config.toml
d_model = 640
n_kv_head = 15
decay_shape = "cos"
Each number is 128 + 24 x the weight over the matrix's rms, rounded and kept within 0 to 255. Layers, rows and columns count from 0. Numbers have three digits each.

# down: layer 2 MLP down (transposed), 1280x640, rms 0.031, rows 767-836, columns 0-39
# up: layer 2 MLP up, 1280x640, rms 0.031, rows 768-837, columns 0-39
down767:094129131145148122180115105111157149097211104103128143113158182124122112132135127132064117141150119132130155080102145123
up768:106085126089107127135148105146138101175181194150095129152147084108160116139087075115064171152145094164120126136153118135
down768:137147094083113090120152056120095106101131128135148104136101142100179108140159149098102139127143127127156157126112147121
up769:091112167125107124095120094104134116165111111146119107113130150131108075139137139146146097113109126125153133066143147129
down769:114127111167087141104088118124168113137136132133146087112072147123101145122145122126067113098134117136115113102132143164
up770:162109131123118139113092118124151133142143084136107100118148127091110122105107121117125138122105134120148137128125101131
down770:139145108102159105105102149117172111125128120136118115134110149116155130117137132141138097124153103134080134131087106135
up771:114139155118105118150104088111086137163160160156097103142126119117112111135160114125092149175122134167133095095086169112
down771:149111140153115169110127134181141101131152096108129119153127123083145111160155099210116087101170102087129103126107120145
up772:121117115140112114133108113121152162139129127148114134126172167126116142161113121130148127175153120148159106104181135136
down772:118142110163155158117141197125115185101187160140150129158094176122110127143129147179134119108087122118163126134145095097
up773:153103063077127128156112131097118110102154121112146150121123094130145156183151130127098119140115099121077112122120110135
down773:107138142174144171138108095136122119110129128166120103139183094168134140152125098131116171132158115186152112148093123137
up774:159072142121111190114105180151148131120121110114142136119121145094116182095135131110126140156097140147101110097149101111
down774:110146132123108172173121154149136148141103140118137108124132107154167113090121104120163138123104118123166117098107181126
up775:152146131127121122153123131114137140139143162075117132110094150145141102079126125180123160116112113172164098143133105174
down775:143145148129102159108110143122137086110151125118183149107121123126122167160145162089117129149110131146108095112138085109
up776:195097150087108099155156187124147117135154153080141168162145129138063156170134161166120082176112122081129093090133142143
down776:074101220110071140113169136085157132134110141165121140201132136145159143139102098158122152174154088146129138099136053129
up777:141105108159156119128152143093152136152108144098151141133132118116129135122151097153074118161115118113154179072061163155
down777:133126100058168110127090132111139110089173115134131125113145132126127110140160151108165123133123111170131111108106167120
up778:135130141132142125135108106096146134141129106119124118150123161138140083116136090128150150097159119158155109180142144121
down778:110078114157124135173184105076140122124095138127160127131135155153153120105117099100120126139138117134083103102095134133
up779:125151113104131106153102151113133120149173140129083141145157138143144139147162102126105136097131094117111109148129143105
down779:108162145090169118107135146122135134113160157107134160119091172141126134092136131136151111115108161098114132134117104118
up780:127178106133097094131153138152148130175131100167136133184115141106174125131146150184114148124153112095133116112181120149
down780:123123084141131138146094092128134117107092136130140171136132133133116128131093111136162096155086145099178105121139100118
up781:100132137127130108097138151141072134127177092116137155116098119100093130131150154127144132109128092144132122136136149148
down781:141137142166122132124111092135120048145133091115145156121125150160066113127120121150134128140149152133135105142127148118
up782:122118153103129148144115141188128166105095091131125124114128122084110130103120106102136106125121118135122097139140116116
down782:110107146089101093191099074129135141142100109117103126132087146125112143098112150094120136125138173131136123084147147129
up783:098158111127104097077094152175103121143190122128097145145142149136121137167122139095132132112142084131165125127097104159
down783:108116093159112118120108096086120109126126139150124138149156109141140103128100130131122088146101134099173119114106095125
up784:126121130124154083112147152140133113142141145154143150128135105098112130154153113105096109151148139101126140143132109141
down784:095171160111100091101133127139126130116129129116131140086116093178083117139140174167140143125117164136110130114129104117
up785:133101117102106121128108119085118166130110129132163157119130112122111140155141139080120122097102104125111108092123146119
down785:126141156119140150116095163080111079105133106144114150136153132113150132121129136177140132108120118156132101073097152124
up786:116152128080119103151116146134100167112160124123133136121129130139138114110102130132147148099125117132130143142135125119
down786:102145115111141136116150170125164116102172107119128101172151104109098161160119135133129152129105128158127151142131120104
up787:158127121099155112131157142140159097135108153106117112141136094098125148110124148117116103149131089158105131096144145131
down787:118137148091159161106101095125141132139153161107125144125111103103140132111145155141133090093143101113122109144136136141
up788:129124120154121092093146123163128132111104135131145143104132158103145128128132128126120122148094133125175099188126130138
down788:100134110063120126110161091119121121130144131133180123086117156128121162083090153151122171142142174088105079157134139121
up789:134108079083141137119123085113097143145131121089126148109124127135127135155118166094089101092086136082144113141124120156
down789:141126112157108095156104112120138130083144104163128128094092150114094084132125147094114160169100105202119106162125135153
up790:142142119114118109116103109157103122102147140108105123163135110151124117117182088156120144120136114129130132151189116146
down790:130104124066109097102161102153153108121115138136136116118149110102147145148117125100145166096133139111109134086117129143
up791:143104145154103127113138113124152160125124114110117109133152137095143153126135142137137112119111159143134120123138116153
down791:162115146120122153089170162145135107121105160128134129137142170121125138089112131128147132150154107131106170120153145147
up792:113113158128111097106137115158125160097152128113123154124123102119130117107147087121131174144123123105136148124123152116
down792:091111127098127200154136122133130125122154130105098125166143124139070092138159118140184135191100152090149098130118115089
up793:102124132140069138121102073123151145144145147115157088109096117136126147104173139159111131150129161113107111144130138135
down793:128091114140118102106191119122140134086129145146111133121146140107131107127110122119160102134113146137174150165067103117
up794:133133097119140098151128130145133129114104103123146110150121118133097122146157151154106135144130106120117163120142122158
down794:152128169100141150159138153115119134103123122119107158148094114144136139106143099124084127149117089125106128118151155148
up795:153119180151091129108092124155165129079068165169110121093107160107156123146167085107107067125099086180146134136109157105
down795:146114120109126147149144137128153158096125118170112102106170116121083077156152061073154147111104132158150127139160135144
up796:131134127118158114150104142101181147097096155125107111169156077148140085162128126187096109079064112114116117139062136143
down796:117127134116145132123133123095108176157087159089172103130164147126156203135163141122127145133134133146120149114146144149
up797:144148081078081130096110140105167125141170088099164132143115109144136169102131095164099134134120140096153133179111127112
down797:113102129119144087155189124116159108136141133162148127154128114091065127111162125111100126147129102160124111152165144105
up798:118157156142120109113134139118139154131093078110108093116128143147125159111120132118136127118114131127121122152125108118
down798:141140117090099153177115150142152133151125113095173105121125125129160131122151143137123086149088065111127107144157145128
up799:104137106127141127145142074081068149127114103149082118112166152139123148113146133115091179102121113153107133144133166137
down799:136118142158130101109148126104100156111159123119114094134159118091108127151129145085160116114080125116147139097087120169
up800:091091121121104119120115091114158100097106195103109154099142167133105180110157186116134133147125172101122139111140144134
down800:111099137150144138141118100126139089090141131158128182173156138166104119131162127125160183105067155151111140144096143090
up801:108097120113139107125125129146124128158110111137145142154128169121144184118129128110170118153138109121127130164139150113
down801:141127166126126116170142129115128101107148113117131088118133137111111139108129152131151160088132120102153144135104165104
up802:139119110140140137101090117118125147153115112124152122156105128111103094133135135103127090163109115067145131147128091127
down802:129139138122106112112109153125091136180128126124113101158114119144181139121125157130139109135122130083182131121157165135
up803:150121132142116132081102151138118152137127115118134163148150118130119149086147125133127114118150136150117131117138152105
down803:107144115166112168112136157104111130113126137114174142146133194079099145124108122149145098129160098151119118140086140133
up804:141089113136131174131114143106108109123103127110114148170117129095175091122130179134114183096159091111137146146146150134
down804:144131160125123112142119140139143160149126141162133119143092147164147118154106101130150164114180126151172137116133133138
up805:061134146124105091118144164113126130112133105109157175148135130144115133113116093166156171140122109133151117110108120102
down805:152124174137093115147100156136136123134172107140147161110157136146164171132134116108148126142101153135123115123096119141
up806:100104152129130105107104163174167118142117170164151111121091112113127137127130150119116140129168128145107130152127150097
down806:144122143117127176134156112146112152126071144114158117134105145105083108153157099143099115121139143168142130132144128115
up807:157114121113152156120091150131111151108116147165099156148099131091156180101129113148118100130121113118166127137114107141
down807:121146125066124087150104149105110124167090150111144106156108157114163152116095111154108132120166141109163122108129120158
up808:106086161132092120127143128142089158130146135102088166122140097140163129115129119128164117153140118116123117136099144141
down808:094163116154124152114157130158112140126101136135120144147135065122117136125093150150123177123170072125137150172142124126
up809:122106140138108112135094120104106094113147139108171135126146132076110152131158122139089135102156085105104145133135115129
down809:091087133152138120129103098091086139107134129137162092137163075098107111138133115146131158114145131137111130115165139170
up810:137164120071119129145196184139114139096122131163114151138161097161146143129099137115137130159123167149140151110139128122
down810:124115158115114097138170087093161094093154178126138138113170116099118145136149165046126115115173107124102125128126131134
up811:117158117143161130132086136160117152136112132153102114146083106073171104112112094102142134124100138159109135137137092084
down811:091095171127112089162110120115155135140113097133151093138141153120143137115157123167118141178150098090157168132173123152
up812:141171121111109161120149145130126145138149113141154102093116134156114149164107141138123133123135101146093120136094137164
down812:142107122130134139117123091158115109104147128149148110152100093114156108106127147144126126156151107140104149145176145122
up813:134099136133128156096174124165157093131162132151197151105135137136088124170092151130094125136168109136100130050120106143
down813:136150185103134135093140143106119152126142081139118163155128091152152150118108134150139092137107147098156098106097124183
up814:103109161143106139158141095112125125104135133156112132151101114095147112119138091137112100126161127099123127178127130101
down814:114130125137145124179146142115083124124111149132098134119115158122157099141120103109049143094122152129174118103125179120
up815:133123100138097101100170140118128122127101104117146155175140141127132139160105129134124101112113135134130138145135162118
down815:110116122125125152128095158098151125156125079152106142110155145161144152143117100129163162151120129066117120116118141156
up816:166143144161140145167111148114164128115136125126082127138118134121106162129079126200141134092112128084121121183103153172
down816:142105117138107095180112135150126147191071135133172159073118160182146152152112144104163126141138140127163155126124085160
up817:153134111118136129121137078114105162141127135085152143117154129139138119139116132136115118167129136092153127146112148127
down817:129144143137115172136127120179155110106116084112132125118106124139144182137167108104150161109129117162145102140113108157
up818:078163144120071130128102111139101160126143147122089118134202139185143147133127141091147118112120099121136129170133162128
down818:146108103125155197167137174131136099140186165107162153111138083137134121148116120104143083124128152079125136116147132067
up819:108126096138138104129134119093119127135114148162091093111184094131129169114070138131098097134102132124162103139094172145
down819:135124158156132174082151136117148133120171133104149139174159149157133119149159112138124116056173128110108182114092136117
up820:113130188096138119156100113150122140111117121155128146126135093092118109115104137146089091118139102130120172137129131100
down820:126125133128117136136123157100175108112150119136107157166143189128135162145118119110139122111131132168117082122147125137
up821:110166122131129130134077107128128099106115128150132145093128135103119127095172165154066132096105151138095124129145132117
down821:140143123153137146144154100076117127119133116135121136168169106112099117125141169158123187173115112142141162134111148127
up822:087117088148093156144126074144143117130148122132128096129130104123150137136123084121106162130085134125146157148107153095
down822:114141118177123094103118140126090094150110157089168109080160128183094179162094139162188118109147134100100117133094124111
up823:203097101097110109128143114120154118123120097193137097115134138125157093104100094125150081125060161118147128121109156128
down823:155101143134186114108120120140153107149129102123107115100136106126116125138134122117159111129127173141095136083165132123
up824:112106117117098093100096159188120136062123117174102095149137108126111119116212147160113200106107098150152115183095165132
down824:129174182137121115117128127146123132143110144122122141118122114110092123141130126132106127112137135146139078172138151138
up825:113169135101129101110122112080140130111114112093115134108212148174104101083072117130098123160150129123100105126117131110
down825:139125124160160161088140121201119123140115083154119137151132159126108155162123093144110124117171141087127128106107121122
up826:110133145085158086150109125104120122092121144107102163152126139078138168105142141104145106134161102166121116130105142130
down826:158105160097120127069107150137153146099102125099158155064153099118158113142072110140137115095099137138135131101138113119
up827:169168117148121127098108140136157087085122115106141135117163128093107135162133177083132135110153110146133127123099118112
down827:104116106131120102103120167201137097162144118135114175099106119114146132095126165152142154151154154121164127099094132085
up828:130155127148137122113122104110129138173106143109152106127095138104119128117116117127134132117096150096121086124167090201
down828:091143116117104146104104107101178152160116120145134089120178126094117131126099152155097140126103104109098118132135132132
up829:123126198143116086122139157129150179130124128132075151140119160150073115134195138126157127157092104108167129140156147156
down829:107081089105150157088114107142114128144102122122113140121101093144161085129114111160071115141150158098089123122150112159
up830:117132145142104153127133137093125144159123171121106098142084110153137125136152123129156132101131180148098129135140167090
down830:134068169153144089154151097161110123133124120117110123122114080150138103124135105140156140156110132153140157125145125125
up831:122118115097125102146103141123142179154116122155152105142151105122156143140130160140108119128093161112148059167114125151
down831:149136103103168191124124143106090081111110160108146065109123139159109157117138162130086137072150160102134123160090163103
up832:127101121163130126127162100100121145146137104110132145136144134119113151107103144129175140095116127141096135143151137137
down832:128128106115142165126130168134122105180142118121134121182136110175120135121143143175182143135120105138133126153128141128
up833:151128124150093120153115182128133099152108080131153106104116090177103134108120112128166070127179100133148118150159137153
down833:098148148137134125176134154075147146160105120130128132124124080186121136122140107109112109179154092160117129114174131100
up834:109164133121124150091131125097130155136132156140187107139155134171074083196127118159118169132164091104090107154161119126
down834:131092132106135158122127118147126142136097107112119132070127100114164139153107155165169166148145144161117135089117171128
up835:174149159098160127135159071119154102130131147139120113132134148165103128119097086176142141134104148081125169080152142126
down835:119124143125136173117121093148146108109142176145140096151124149114176154098153102159097115128124092119143108112125144109
up836:116120090135077123141115128128160142131147113134166127131137110113124157133090097131122137111108106119114096089115144139
down836:119130131168133133163114140120156120140127125149092131097084095091126143164169105118087141157091121137162145128146140105
up837:119130135125107130140105186120105086092114136120145142119132149119132137118135115123098102136110127098095147129100134113